Weights of a small transformer language model.
Size: 13 layers, width 224, 4 heads of 64, MLP 896 squared ReLU, vocabulary 512, 12.5M parameters.
Architecture: no biases in attention or MLP, normalized queries and keys, local attention windows, paired heads, gated attention, value embeddings, hashed n-gram embeddings, a smear gate, an embedding shortcut, capped logits.
Training: a variant of Muon for these matrices, 336M tokens, 5123 steps.
Each number is 500 + 25 x the weight over the matrix's rms, rounded and kept within 0 to 999. Layers, rows and columns count from 0. Numbers have three digits each.

# layer 2 MLP down (transposed), 896x224, rms 0.0928, rows 577-608, columns 0-223
470486538518494521521519519501492494512531481458487478504509450464473504482494493497489492522551524502550502557552494533512464529482522492482471490480523520531489445497485508470505496509480429518516482542495507527476490473521494510528486493527533513506483507510524516501448505495435525512502492554510488498454503487507530546542498481466483479527515498505489468499508546505498497503491510520500507537485506551493489520499506533481509522511515500539512508490528509445474479444501515530470502489465493508467464470494506499487520488542562535482509507563518502488499504430495519502504493489552468467481499486486494513462523498511518486520564498543531521497475446505483530444480
505504466481500476522466508463462517503510456506495519506484490503502470495516435504526472469482482492522470524488496495473506467535486507496466506510481519494488502502446492529479517513469477511507483478550456513519464475526473499515488471500459495558509505473507509524483505510532482490480494413469443509471459518475530473492511523465501494481482533501512519497507512501504571469485524517509523535509468458483529443500537513488473500506494492510493477515499525505560489515505525518493512519488514503512510547483520481559527517537474524533475480511498505548472521507492491500548506512520492485531488513477468472531550507495503531498445549481470510474519517483477488532502
507521512507462467494489531484491498527486503513548476501482465455523522474484521527509476480500543512549500471513485504480507517519507489510516489551529487526539514521486476500526545499505519527526507465469511501519560502489501512509499483509450520507514525456488532487495502511502495467520518510463487437456478469511548517454504509537507532497488519544522473513482484514490508503506494465525471466499556474544504522530509505530479505484463482489504516496474489532480488490488497537497487521489495504464487467490492495507527458513499499492493523459529512484477487494501493503522511510526477501489514476518509506526542503501527534517486509488521494479537498533482487481491
540494508522480514506497539443502494511490461516462502557496418534526490480509514553478493499495458540483505503514497515454481503479474492510520507511506534504531510446478473512480476513485530513521508501467522496482484505489466528523504478526457468483458484497508488524511472511519491521483477452465509490488482482469512451492463542519484534493563463552475524516524485460492505454489532506486534498551485504464495503451539525480495513527502496480543506482484516476511479557493517471486509521517466432522508454495515482523478521511513514538532516502486496532503501507496495531472495488461524460460491550475496515469487443504471556515521489474531519521552476483471530466515
521503505488516495506487482461518505472514495487491475480501537518526491499494507405493526484441496477457492505487499511519523511561515482509520497568454423497546492473511528470533524443495459466514558507514481502500518496501491430502484501492474468493528500495499507456479495506487479525466482463533503520523491484514528545449494484507529441481468503523503455481515516521480491487502492526439520512547515523562503551459500502510466512517448510509493485476538492512502473488524486493479542509572525488503515485496505500522554516506457506466491509486471460524496505497514501486493491517463555480481468522482514510476512510500490477469488501504510460493462476509475502491531
493488512520543528482473475519507510494459459515516511482533503491507485528505521523494511492503487515483529505531476484451531505521493480529541529491508514520482544511512526510502470487485514511490514538494481525484460532514499499449476525510482518543545479440487523474495514463496510483492531473510500480481499506504544467525471521509488506519502512527498507518501499516502475548506505504524517545538507536486521518464506509494490499478480513459543476505521515523471505500508489503500505498475513488498483520479556507450514513515460442487530474497478450508475509504519523431461520494470519464549513474501512534490482488517476518470472519499532487478508462536505530498455
513498504487468498478489542481512516513506469478524489504513538492519502478543465514459462512559474461494487500491521546498497503468473477503516501520532466479535488532512507516508518469463501507544515512527468475512494500466494475535498507503511524541532505507458517546454491519528480531489537496501469487523519449495514504509452518513512523519486508541535536540455461487468477509479513489553479506475512506511508520461520507552492480496499517485499477484507514492508475479491505504508521491478498498449520446552438494483507492505446520491487508467502517489500503506431446516521518505459480501516508503504494513500562473527467480491466508450436484500458503529470515502544
530496524496506515477480485481500544472531475497514497565490553481497523461507496472455510494473514501537469490462526495541461518465477492515480524464491502501512489491499545470527470504484510490495523478584478498475507501500468515478487485522470550500519528474499487458496465477493518517489490525475495507487518553520496532516505502500471476481531501493555511529519503480513477428519498494451492470471513498493481521479457504510482502484527476496443496476460532551475465481546496526461474491470526456500494505500529478490493524538482518481494533506542518489533526501478538519498511512470491489455489548554539480509565496531513520520502526463516466496508499438496491500556
500485540479507498541518516523486506530532522511517518544511471447439493504568485488521544455502510530522434449529483521538518483506478513518527534513471461535474485485541466480442531513529536469517518516510523459526480531493521556514522493502495494474523470476487464493545493525496441513474498513543518458504460492480460552465496549478437513542511533490541493508534498533511504489489526504548502471499523503518498488489501537455472484489475497485496477545499474527504493513479486508482453506483488527492480483489500500508531497522500514524523513511470508503509485489506522531493530487454524505527525460504501511505515490521517498505472485488496530516541494438503510526527
476436468518486517505496464542508504494491463472530501476508495511504486497477508515516516498515497455520509503516492487497505522572454493491505547474500489493532468535504546527491526484536497484495546542529484473448502496479478454500507489512530497501527507467522493505480498456468538460435498524515484487470520473482528501492531469460496480479491515523508431492475508478512473514521510444487552468444487478511523525474531469533509488498483518495524458495504505517523472551525453484508494513536497530494512515542518450494540532443489490514450528475498508473555517497491481529473530487510500494495485488527516523487474506511451491472515520490504491508495518479490486521498
540485491513479490461499523518554548529510533533487482490512479532530511478438481454525466523478500499482520528550515534495501518496509536487530498455489469465499506469501492474498551525501534518492530495486477466499523488442489452471477477459469540511478479488483489523474480480524489520500541505518518457480525504468475458471522540524468484497504504462497532493486540533532513523463528521505529481517504530505486502476512520505508510492476518478483479495489487515472462482489503489457529457479507461506470463496492512527543512522546492506472537507513465516525525503471432491493525524496463543557479520520489494544513466558495474495506448528503495519525499519513471509521
523504500484530484495504500480515534465490507486524513471514523469499515496499459498481482486501517539512495497519501502486498493494472513534459504497536524547545489469553532461511478482482510492481537532500489487451459518548531510479473532487493505540527480504513463467499500519484470488519478514514484499551540507462510537568475548508468493522473491496458499497503484505451487471493525499480483523479535510434486525484506494572531511500477502469518526538474493478514487513518530483544451504470469494490520497500533507476466539509520518530492509490496462473450573474531529447517492520507480499551505499505498510493504514503480516541543508508514513500510490485501493454504
483494484506530485471492500460484497498492498480482517499503512507511486509539497534486510538505555499501475509490502506499508482498493532524508523522498521520488481472568521512478505529485494480487505448492499525489495490540492514540512499493497531498476538475489512499459510508484530447449514550496431462472463456501499524510507527520506450496485516465518514471499496509488484495513498501498517474546527483496488471474511500488511523492510541466463460499483566475468512454508462470461483530546496516535486547510535498522515523478523485531467528495549498518501534488484536511453501521499519476529507491521481524506513482469485512531477499535547500492507475511502548521486
521494506492535509510544512495506494493482527509508490456549535518487523490485498482472571501463509477511546542458493471537463499523480535493470505500517540468517449488487534464524485492512453527488482518493499527579497478487534446481516494482476503488500458459502531480511458479541566448493509525504501497543460517522494521488515496510535486508485515516497486528472477522517498515477501455506534532480520526483491529485450480516485501482499493472500528479462466533476486526491507492498485529483503545471538479513473541529504485522509479531474501461535492484525489508492461482464474503528472525526494442482550451455527480503495495505501546532478498475438518504528500525483
476501503489534479516457522506506461501521513517521462504516490476472446510537505486487498493520506464506531478496489496484495466507480557492512484516508512498509507514481538484459503481475495483518511471495522478449555492489485499489505435483493513493491522528450538502539518508523507494445496501502534470488461495542492460500488511510508517517495516526496462503478544490492496502522510508509471482522514491460489450459547498526480498512532516465496517515485499517492510515499483509490505491529512482509546489483482526526472523514517532469480484522504483503500539492488562494475509507481488492498490527502450507514499481525539470521495500503499486527537487500461508493509
507518526498535525520508512499539488492520547532471493522569536497469502516546509484513474504461482497483476506517486518510471465497495501469520469489463514464515470496491479484479480481482495537526509484499550516492535507495524491480531488492512525499534513510459475523457505518536541499488507483497471469481485518500541494469503513529478477550491512480516513485485491520542484490516518526523486520503545501492544535473496532505489553516492486477508535538498453532507526478507533508495497541499508515497544496489491457512516497516485495434510497467546485498514495537546514520513489525488514484541550503502473513511472462502504447503498541553499532537500522498486455509489
480508480524495472511483493556519478515505462452485507517493513491491483511482552527522473482465487490515494513470528526557472491495564484461507525485462500482514497518513491514499432485500494505518516533513496465512479484475526483494483464489500513536525462537491530460455566493488545493489520523511503502491501505526531489451560531493509477484475502480487494505470507505512497453421482422507520477534502539511503506503446516568473466552530509562552493502452524497504475516505476512519524506517462485533505498506497496514505438524453479512490502491526562495529500466528473502506501535490507465439533504464497488554455494492507510489490526510483536496505545484519518508513
468504483503469516485468532485473475478487495503492500515519527448512539483509487529493499488476501465499515515490530486521499480465498458515506507534519539517496529487509487493482516495462524530498503541497501498541517485519513472525473476480485505483534448440503536488543508519478483506526489523518460527450481531481484504477499528508515501500492534540529505498488481549497476521497518503524506511504512497509454513469524481543485489503504500551494477486545522505504432483506447502512475529458484486546502532489526467518517506528526491505526466505528522489502421509472493446515508531515543522495535527456489511500494507478453532498469518489488470482515526544493521562486
471517465481533492485510512495492479472493471503509509472503514542461515503529512483469540485493479541515513526524453479503527491501486509523510480510545533521507542478501477502529493430504538499497490503486505507507503522480471521521508472520502512473472516474472502479498493512485475515488492477486508476489528477511505473464481452484532485453496490540527489473519506496472504482461504481534579481478446518504518454469501535491518492497514522507489537485485534469510479459504498486500511478497473498498521487531532523524500457479485491488488503456499534480546478457508511514494507502499464487555467507519508479504537495496512506501487493522514541532502505479484454482536
509507502517479520476494501489500517505468490525523520488484510499536524485510479478498528534487499478506444508520496461531572510547576498506504505479490482503481517532530441517515504506481523483481496496502489491531486548492521510476467446517489457499536514516493522463503546472498502511524508512510525499532476486506541510537465505533475482492502506528494486484522558489493524522540505521479551503497516514541492516505501445457553490480458459520545498458484482494509453501479458548525504494517477500497454493503480496479505513483508494521530485510524458524534494555472541461512522546495520481481543483487513541475504503509504514488474523535503492494521536504511507510480
531495519503544546491504491473492504494496535508503488471486487496531513468493480503505533512499483467530496465482489474455501550541486527523490501542501522478528513459484491519480503529515528485433480495547499531546480517496467534502470538481502512501495508468495505489543463518488500494496511520478506523514525486487484478434473497491485478498440528506491534487461506533492492533445514490524490511504533466512526480479486491532465458476474497515482487437459512493462452485487532531519502484525504505528420496454535488490499507503501459552473484465534499531493552519504508476533499511501521533492546463511559527517513539477491523537444507462494529526491523507485499495501
497475480526489490537489479478510499499503516543518508498503499496502506506460478485493497452464476479499510517524502458498496485539461506511534507497507497499531438538549490493485509480521507526494493461539505471485532521463494494510492480508491513496513508491486481457488476481522523515517511513507475470502446531552523512495501517514481521531523533501492479490470521523498548527532480512450530517541491456508494540513514483449483520527492459481490530482463492508473520503444536517521519514539479495565515501534471516551517468478505496535525471477492549505521512485558529505544466508483529494458500493530500450504578489502510509545508454542430457542482566536513478494514
485492524507502514499536493477508501490509492514465484551485512481514502520494502489509490475461486490505489506472467500487490484477557495479505517475476504491501482478517497490494556502526477482506533493465502494511453493500557441502521448502510501516525518524506538466483485547537539478507490462510485534512494490502499526503499502473494457483478517484504476521459501517510494520549519489510513461489482489510488509574486474473541480519506515541487513547477501498459499490447487492513480510467471493447500514516470514546429485522458477495441510538541489549523541544520452535500463493476511523503536485517510490533509477537425525538530466495518510514485527478499499474519
539454524510466513503542488496488452493545503509486510469513497502513511520517444502494517530481495512523516518529512548516492504481502449500500504523494475527510443530527481514495473463537504431503500494513529456495482523468515514491533506527530532487511492460482517519481509461481472488497465483481449483482518469477562482504471495499538522537480486487487475466489519503478495517490522477508506504506505463549479502526506491501500522526523479514514517521525488485497466513516503519522501474497497488498519535515521506504495526489481500503476518520496475508536468520495560477524553528499495494494519486528476547469500474474507525487507500524512531489477485497502507527496
441540488488527476515487499491492517515487482458459504491499467510514501512496477496514484554560536503509487482516486496493508535534512511490501492500469495463508508518457556556528490498525495521470538473452525495487508546483478468529528517520496493483514468537465521516490484504497522491503496537449519469519503503510533497514495508507494488467523517516492516458509481549458521476489549498492498464529488477500472552479556514509495461502482530487507464537493519502516507499503491459499484558482491460516506469467523480470479547506478495501500505524499479430497503468544527517509477489459505519500477469529506519498526489492511532502558442526484474487519480493512472505511
517469462479551486494492467485487531497494517541545491519539457485480511507547509536523517503530483513494497528528484520540460513493495508493501509506505451551544494484483523463472443491528491485505479488460497515508501508514509539513503517474498485514476476521527501497521487528506510479481512537501502515506456550509516472473465503510513495506494473522523471496531544514508501486460514533456518474474476514482524512493508524499483502507541541483561503521493468459471538470517519529472538544525535482521540500519511493519462545565501502515480504512519461467474481530508521471493474484486444545450550481517487575481525499486486473506498479524530489456479476467523512534452
523508437506489477503503550494478509487470528554491540566506515461496527508463525565501496505499512532517475492489494489464492487549558506487508481515538484572491530544495448530512474498533523501494497528475518494505491524498479494455528438520478510531509489479506510488478521550506496430519527487440496459493517465501492503478501504554497503519522481520491492513495448471477498497473496470490481438526505478515485535478495480521464526530483504491453523517508506506517511533488490513455516517478519550471483499470473471533533487472516521464491526493528462474460499520470537467503538503517426530487493528506489511476486492529523538519553484499464530506506505465441490511502
478496524471500435452507569526462494478452489492522473504453471496482484484470512449479494486488491535489509523510482499469528483498475471550506515511511483571512496513530515467477546512498523495523500521526470515493519488522501489493502500522445447491467525542523479511465549510512473505507501526474507471475497455482487535474497540448478530495526485459479481529483510435490483486491521534437471491525481475492474493482520504531550510499471456521472434507475482486494512493464475476513498505507481500522526512506498500482495509448496481518491518488480519466501507503529483517502519526462453535475519479474523536493508476513479510504474505514486501520531476538490517497445
457531532463505490524487482515479473487531511499502510521522450504508515530496519513489469496471511488511509517512495507520521477518517510468524518495481476524521521496519497522506483520513518532525446530502521461478516499475512537517512469506486524467488460501481494483442510495562533501487516530501492451508490506522490506474494504506489531448463526506536545541487483535488497486492506528493523516518499524473535478512499524493474443479519512481507472456508491510512502515513527496505464521492512526493480484480509486508470528492509492545494486502446517484500498509468493461521496503468439538499511497507465469497497478536511478532464492468528522528501505510502485527473
498528444489496542504480476480538530508497438498504524471504523453486537500503472489527458514479509467514499486525492497497490555521485520532490479479492457513465474494502515532501499486483533452498512520472489522522469474484539555507492479524490440531514476510522481473484442487520490522493501522528507516518433447450518502464506493503517510584469520468471516481446557519548512530479514459455515530535498513528492472491528532519465511468543466508471504495475499500519465518504516439490529457483462498476481515515511511449513509514498525500497517516476482494502529499475496448495466544530553479489484521524461513491486535522486497504482489517503522499528525492531501518500
526506467472495523460513532507523534550507474509464538492490497524477514497504480482529508466499501481564529494516501521507520494529441495480462486502455505503482561510500501474465508456518466470487459491494496521454487526510499505527501534480501465503538513513470532499501523513494534490484455495519531537511449496451485488494466493485509487501504467462510483478520495503514494540521506522493475486507463542525501492503497482506490453476445498503466523487472503493495501513520498485529436479509484530522523488489489499504486471511504472496523476470480510493499524495504475505471519519480523449527552512528511536473528471458490486471500463446492496506493470503489508469515
501486486499481491507510521524453486431482515487480528515486542457472546489472539514557496530484497494523508493500521498526550516520466486424523466504506520523471505496503505475497495520520459489515497496495504528539499489525515496499533490483525529527533460530481484484452504464540551543489509517484496492511530504522465480469482503528518478479531448492496517504518502514453476481509489531473477514506465511494471515492493503479483517475494552482499508520472538480470498503535484462492482529509505485493512463482444481513525494546490510507490506497492486540505516447460521556489455527481533490489493473499487493522526469524508539480457565472504484449508494544516527494472
# layer 2 MLP up, 896x224, rms 0.194, rows 578-608, columns 0-223
510500480487521527533520541544479479468524509472548542498493483476516476511515525504542492531505501499514474499481526461485479470467476481499454534523492492460521519505516495410485505489499448520483489499564508539481491473510493498498494463457465507470469502517504497458512505476550523528548512483491447556502508496498514487486511520505505453486491488526519505485503470534497487454480493516476482515489509499525526496496518491479504502496496501538504514494543544510543534525531472506504489537498492523482486507482510481510474523481535528480498471484492484486493498507501456483533547472509488465506509495494484462492551522504460483509479497485503516476491527468473490496471
529519488563502522505472561539483529526527500479454480464505460491482541509507468490478470472521474500500453521511524500487547536486511484518517520490507504556461519507495486504513510477505456531515495490458481493517501529509491521509519497463505475500517515487485477491511499525527487466475528491458508476485502514509481501459492494551528503509480495519545494497456505522486478528497495491537491525484534466494488495512508520532487479479503529518493486506486521504524513516457491513483482446582492507530520453516522489505519478447504502488507454506553499494510511520543518473498526497486532489518493533510542458516490468487518495519502517502536528520498485503526517510474
500536474493509488502524472517504503542480479491474515542513506529480527502478449520508455491481536532490515510512471505516489496516480509550509515501494501527543561515529475518495458525514544536519487472550505519507520523497481515522532506514524479501449491474558529506481466440478462538522466541476460510476502498509509498481504509495477510496482484530505498451505488518508506522506476513520519526528507469485465525527521519532469477508554486506461506467527555474486472449506545487499518517499497464493542492480536503511468541522518484538530522494478529536533487550500524516475511528519502520508514510503459504507497475560498513528475499468460471489530488542480500463481
453487530497545518494477481505490533522485492486491491496526514511541460520557492438509558471508496474494541523513485459509532548493505485522513519492469525495511506500480532459510498465531492458501476516505516504511501459521554483506465509493481473492535490506499506497533488520481473524522448472494454509487534496475494510494541502482574492495480518535488506510529493505477462543529496505498504497516515556495474497525462476525459444433475485501510519523491476562543516523547512536483514513521480455477520490504467482469521500527465524484467483493510468504470516487546509492501524432495559479482480555538502517464510514467498490535489522523530500527500465520488521495486
557472495534490454522499495499498531491506452497541479508454502502550491479521485539524542521554551487468479534505514444510500491530463484512492492508469542514487499536489517528526528488498494450467481497532457555513513507469474482487521499482516535452495507465513519537501523459513492489510534504478500527507487512517520506511497507508515537509506529464513514569515515527520482520472507497522490511486506501493517439510490479511492524521497530500492497464513508485502500507523512478515482497489472485493518460524496485485492471526470460494456518517489510517486482431503538497463490465487482507520487484495497540504503479529508538513522495506480506526486503494519503472487
535508529514497499499515491469494508523495484498507515528468525484480537506526506500528478510513511515517505478499536516470476509502510524500519498461528543480533527502522520463489507529478463526503459510527496542505478499517515489514498529467480493519500547547499529554490455481525500515499489506543513475527436441524519508523479529516515507480513490539492510541498513473485552461466501491522496448494486489488537514510501537505523463496511507482458492497464512475510502522514471535516514504507564498500537455507457497488535520543510532443491477497515547493523500460526490489473474495515479525487517488495511482511479510502495503509425534492489506452474478512515486510536
503463516524521507482484499508458509552487516498519509499487537512506479498536509484524512476495546541493489491462507480516534528469531508462477513502494512520480507502476520493510487497518542581514544486570434491539486462512525509481453504479482527495539532509481508470505482507500485515504520542498510477486579511494481468496515485492502475517498518570470506502502522473506473476517495552483434502505485546538498546496482485533488480473535482526485513545540462539522480526490484502502521535513501486468495493522509521520526556510498484524467466446449512481533464479471506476509506521525501557510509515507510479462527510509501528481480516489486480487444486526517518492509
476491440518435515520496501485437502564501503499510514509489467501517492501508518530513504547483521555521526501509514520502495493477510496494454468562482468527465538503495491519483567496542465562482516508502502483496463493493514476523523507477485500486504509446458488531483495531481497494498519606509527493495501498530482457455555511477550522521554496528518505481505495476517500531471460529511539451483474533520506466528550475525492518493490502483468501513514474502495501505519530506484479501494464498488492531510520524519518540534480483519528509494468561499519525551504499511488459544430475500502517469496524482486493522482502479495465506509507483508481488482528490456509
495512473508545501475500500463524547487465501508451505486492464513513499538450491511488497488475489445525509544495458477500506501516524448485490526528480466522462498488496489546494462559520478521492480488493536464459484499576488525502509503525517511517470516494517485474506578512507556538486519511582507510467469480486538501445509484509520477497514509512504489475508567462511490528508512515518511511475539508507538518508526509560512503511427511507471503512529513499508531487500509504492495528448492511471514530549568493515487504511520508504476487501520524469530503492494511530531533465493487492534532517497502450499521487514521499508490493510483508486490476461487542523532
516481467472505526558457510522481491539524509507472501479529502497479557513491484509500470555514454481503484525523514526485516509488502461544496508503470539532501531466517495490455492533481477505490468491469509515523523521552537493517487457508513447483553475514497479531483494541491454543544509483505449516504559515481496456490503488498486461486478530497527485491534535504496512523488476502525501453532489521476467495486480470498500482505487499510469475490546506477480505566505516548471535532499494516522515484503455516538507515494530440497579476484494491504500495498517488529468464467501485497495489496475523481490502508535525452495539458500461518507538525510469534517526
526478511460548534505514484490453495461517482461488512471506485537555532512489506513487510503500485515502520511487538500509530414537520514531518488520535481532522526480508564502536450474444479498501463529454503460503481466511479490480472468502507510489499454455490507515476516507481520531528487508505495503505527498499506505522506520498523507521446480502499512533507580563483511474552484442495450482497496518476497499534503505508508491492470497468457496563505513519468510507509503532525452551484522493516516506495507530518493563499501529497505427498477449481505525510505483501520477544490485485533544534453497491514480491506481482525510540502494461518493484493517525483497
518533506500433494480530550514454489473493483484535503515507506511473504514508521491522492512489499512489492481539523502514528485539533532510499523542457488494487495489525510522500518493453534486481501479473515504476426482510505512502445514505513526463466534467510507529535481504454489493440538508501475474525487521515509508464518535447498520467480479531508540535448505529504498452488487483502485465465504485514494528484519498514499545497540509504463518509531510476466511502507561505477509539577472535503554535535444470503514505490483466502494513526520514514486495541481511480481492525493507517502513482512503496485524502431487485497483483527487488494508548512505529512512
499517478495487504480525524480473500497525519477516493550458496525490502487482480514508482489507485492512489486453515498496524512501495487497514498451494502497421543531464520501476503471530469509468486488575541518501518483508505511473507525490503522499478505480516525517515494480496452464482509532514506526513444504496529478524481512471478437536531503495497484462505515497486467473541511509464516502490464463509529509522447547489512508464549500516508496461501476483456527500530466498533495518470539509430493501519533474523518498486494529523427567473502489464518531480475480481484478505524517502522537501521512516438492468510518506460478432514493491460464470508539542484479
506513484490525519497541494539516502518481537513517489457514499491510481524492489518511484461515493459500527501504474499503519492514526499552481457463488506511502498497489516488497492469513488528498511504513503484476486491495500489506453514519516535463499481491520520500453483533517531509506474520485505519491501492531443511478501522511463487518500506467521538509492491536548520502472479486495468485506501485479482509475475485543505496501514485532535532499504505457506535517502524490481480498483512486465483476509523451489489488501526502482524493490456466472504471465469519500516488537500525469492529534472460487501497494469544491485488486530493482487491474486524502489502
520479526519464562475519505546437524530467533508474484512550476509478474558506538536475466470477531489478471495497502492514471459520513488509504472499511499498478509464494507483517524491496493519505497474518516489484498524497504497463504516490484494476482517539469486524470462460476524462496569534519485492507504519457555461505520483520499505521502487474482525483528522510481489516507512483531502499464488474549501513541508488503490484529560506470508493522467460502486512476521520497520499522502514481504512510552500497558514502511507516473514496430532473513498491502489509485538449529543525516526516538488513506539475509494502507520496543527476514521495508470496478493478
505498470508536517491539510466498490514490494486444462496512519517506501552522537496524529504451528452493485474447520466543464530498554501417462530481431534508508515475535484532489462505474522447510547452469538502480515472513515477531477444475510503462483498521461490530486516512504475500539480518487491510503495453537480497494451535493491522544462491471507554535452540487487531483483495515511488548538496484476518489492452521489481477520493502488498505474523498491521521505494485445482500516525530465519478535488455499521483467534537489504480513504505463473542508529489457501565499490476495513496519490491507531471475500522518465447507501505484522484526505468532462508505
519489528502492494464499507537511471501468486474466525513502501527461498460537457509545544472508495487480542480520554465479493481433464484546484489479496500482497540481475449478514496516477468533466508513534488466485514483515498504474471533438471514498472499499480524490496518481514550510518495489532477551465504517502505461495501553467500502498484496557518516502510491508476472497521490543483526557492489525483469491492500495506487499538492560537509491473519492485479473516522471516500499503479500502567485545473513534511528481476491521489499474486553495516548500459472494494523509481531553521518522474462471504523509496462478519542493531539480494466528506468487502494480
531477509500509545508527502512488505492453497531534506503448489470500513521491497493472487491497549522473483543510444564518507482457539500502486473502478526486472461495515457491496500498520461500508540482508442495534498475520489479528476498488494465474503535506547485506501482494488488516499523485523513522555473525470513489523522511487497516469491486504510517537499528469487468522479501489505515501466440508494482514508486485515531474466502473496484521457548482507533470485489520452479510509492465488492545515489531473481500500485498474519488493517509501485496495494491466498498507498489502527506521508484456481463477475503476475507538471540529516509503506484463477463492
489469443481508468511505484484531495525507493532501515476525513499494502493516522498489525529523516480521457549505523479481505477515483502529526511510495540449465506510511493542541479462521464504517487505548529467493497553482516522516486531514511497528524494522536502492493463532523517512479499500486467485536501450512488499516499516510527521516518504487511482556514497503474502505475476491549523510492469472498481510483492479528491488481507487503475485493455489532522470497490486525552508472536489503550518480473447478467464485562505501513508503490479495519542513515498498483470520507544459496484501504457533531514509509489535473506511507550527503484472487462540462534489
491494506503535449514469495487499510523465470497509462481464482486473527538506531543545520496484491515493451508549505453527524503504500501518484485464542437518459442507514548481490460513507447483458496472442511568463474517478474512528493528493488538492497492465520557472511488481528528471541472492528477508533498498490500459507516513511466532447491536481520494534509453497534473513496456520499484460508508507481492528500550507517483525513526536476469503499506559499522517489485499490512522464521452549489514580508503528512490483516476466516515476513484530456513469488539509559533486490512461503508484522471500512501528539527501492475543523498480507520528530506512458473515
532540542461514502449501484545503496489500508497527493501519480515496455474505487463550505493485456513538516535487500477470509500466472525502485527500526516521466521507534517536521549492451518494496506492448499439512482504481510484515474498507506483521458515572520483486519441473520507486499525463504488495526456527545472497495502498506477482511507507502510513478497461490498496498527449541489496502523484495453520498489478503504521462571523459493489504529513519458499536513486531499485478528506480456477483475507475493486512550503482518493450517464474506528521501494495508514530460498521475532463435508480516522472445523487487494464521472521475541512467503489522491462519
540501491494485466486499441498483493490490479486475524488539479500527474503532485465503524501498467547488526501488511536525550521521483496562499538511467485525501508502434518457498522525495469477505489506510535533492491465517498446464503495464476491517518531503524508475526509495497494488482447488500518529484494475524502515514474492501473463526492506518521529520510498504468479527476506500532497494474464492503474524535500503507490497510473530503499504521502567459468512523521495533503554472464523520495541475529491515535534528467486469505452500526528516474498525491513493501471495487490482483528484560464484527526486478521487493528463458522520540512529495509496539498504
518470506533523523512505478503514512491453466484500479472500484513478483440524516501484496509496509493503499560474502465488512507552494523473503482514485503498498504482478421539504468476477485520512484510505527517474520504523515493492462519483493518491473468511505517478470508457516472509497469518502487512512516534523467444500502467553503464466507518469505522527481540506471510459502517503521480536493480467502526498507514518542502462491516481530479504513470494520455524512531492539483457497546496497501527440484547497465510488525501508469491477511472504521504501508544493495527467505513464498473441481531505497515490470493511516480492513496484499507494523498531480499484
542521526521534515532540555482441485510558487466491485495512499484467504530484511518481530521547518473496487437501535472474505531528554490516474503496524510481483512473491485492481486508522515481477504459468498474487494482548497476555522534526487494466511508480526512478482471454497475506461529519437550510463495492510504462533503497479540495464550495514498507470539477532462515453512488504496518496539511570536500557521544488491527460507490498506503493532525534491529578492539480521479508509501513510521500506501535462494491552497509478483476528512475462461484465517490508545465503495512476501479497477509532489478518516475467468527536450535500488480517515432500479448508
572510518534529546494548522517495531488498536506512466526512498479509482465541502475513482485513488511522488520507502536482491517498494512544510491473491522528546498509475500488489483484456505529525477478517490433484545514490516493504547507531477493526500479550504496534493509523502479512460535525500522514497466470503473502476534550469520506432480500524494507485479512505475447524514484517509499483519505491479477510438473488428506509494541465483520491503511510547552477542458477461532489470506518511488482504565460481447486466549463510510538533486420493473503520538466498506505544510494475544483522484510466479512521556539539507495473505525480469530515475430504537498528
514518472469495477516482534536493518520531484400480514526508484509514509521507516527489504469524515517517464486458489547466511462495503525489509503527483474540473529547465473507576452465527503533506515502447496480508449483505483500496567468495529480474514540468510469510493504529469466467492514494447500489451540473537538517493524529463522548513480510428536513495482469477464492488488451505523494472469471520494486491500515463523514506499508510522485507514469502540559473518471477484487512454499509508502561480504518488511481521472520496530545488527492489456564502584499508470521510486535446507547513478502494523490515515525464490554523455499475532525500479483482490538472
521484490493442524505493492523531481492499455482480478500532519502478466526522498494522514480496550507498496507448534515525440523505510460534454482515545450464512507461486509525477440511421531540478471504506496504485538513490503540512498503542520496500478467487502492498480475491500503494512486484452479560481497485481539516486528531507497522467488497532512519516473495499527494457496453517464485496491464478488522520542510526518520500519436501511474506512499503501473535508430497440499507487528481512470522543528529493506505467490502517484499507445489488509490516541546499517478491433501512484477518479484485492523529499482510531467507517491494506507507523528509518460514
503464494493517508494496549477497504527545481475527487491511507502481457481502533510482526523465510536514502483490526524494502538517457485516513559474522478508457481442464500509532500472495502514487491481498510481488552494567533520505497494494530475549532535498468443469520519497480482485451514492476470486543483454528493504454523528488515506505493523488504502524494471512532485507511482494523543461485520480511528556528536466489500491516524499497520491519508507502506509468484496498511536494516490503504474493458467516474523484514496482511522470524491498501471477495515483561507513503498502520477471539521507496510466533525520517510503487483442495506487471507518473514512
483483496511471477514500510534489493518450457519493523537491518505501504530507531503545466516536444473487524523474496470512535539552486508529502483494473467512475520513516553517506490477483576461531555492511474542513532494519524516485464512502512510495458509507521500524515468539515462501485500564502502553488509465476517461432511515500502491508524521478481505488516514513483545514436483517515503509493481531503501464471511538511509481455499488499496451480468510500477510493496460452512520471483511508498513471548525483460504547487509492520467518469484488539473493488544475447506520473467478458525458516464463525541488519465504492494493518499461520554498488503473507504459
501516503477522547478478494479508482475515498470512460485522512460515516502483523546487546537464485485493511518496514458511509516547523461494509526547504503563443486495485491524522478459460501515445507506483500466475495497475461491479470485504492465513477529515490528501528483463527491488484505539437493465539445507497484492475527461498495503500492470499489480516525531472499443513492447489493516502551512503510499511493498486437505475511514498540528519506511517502491500476493478534527491489474558491483480490528505489524508515521535504516493491493533507508480465512452494514497464453509513512504526458492512492546522525476528518506496516540491507561515514500513535508492
513492475536552490463482487512506500523462516503516530532557515510504545501518514508477508519511473481529513489497504474481518503513491488516495446488482490511470481478506498491477537515510492473580454518534470520526521501485491545512531481487472510518493509500524445524499474526521483504503509469479525539497499475467491494492545459486474487457468505468516548523462475487497512500533498469488468501482521488440515484546439459496465489464532487485524505480505492495478496455555539485515500489460497524519492514559504493516530474491474490509499481491491491531489495473515512536481501494483478511502448488510521536515459504467521534515480519499518511480484515496510480503466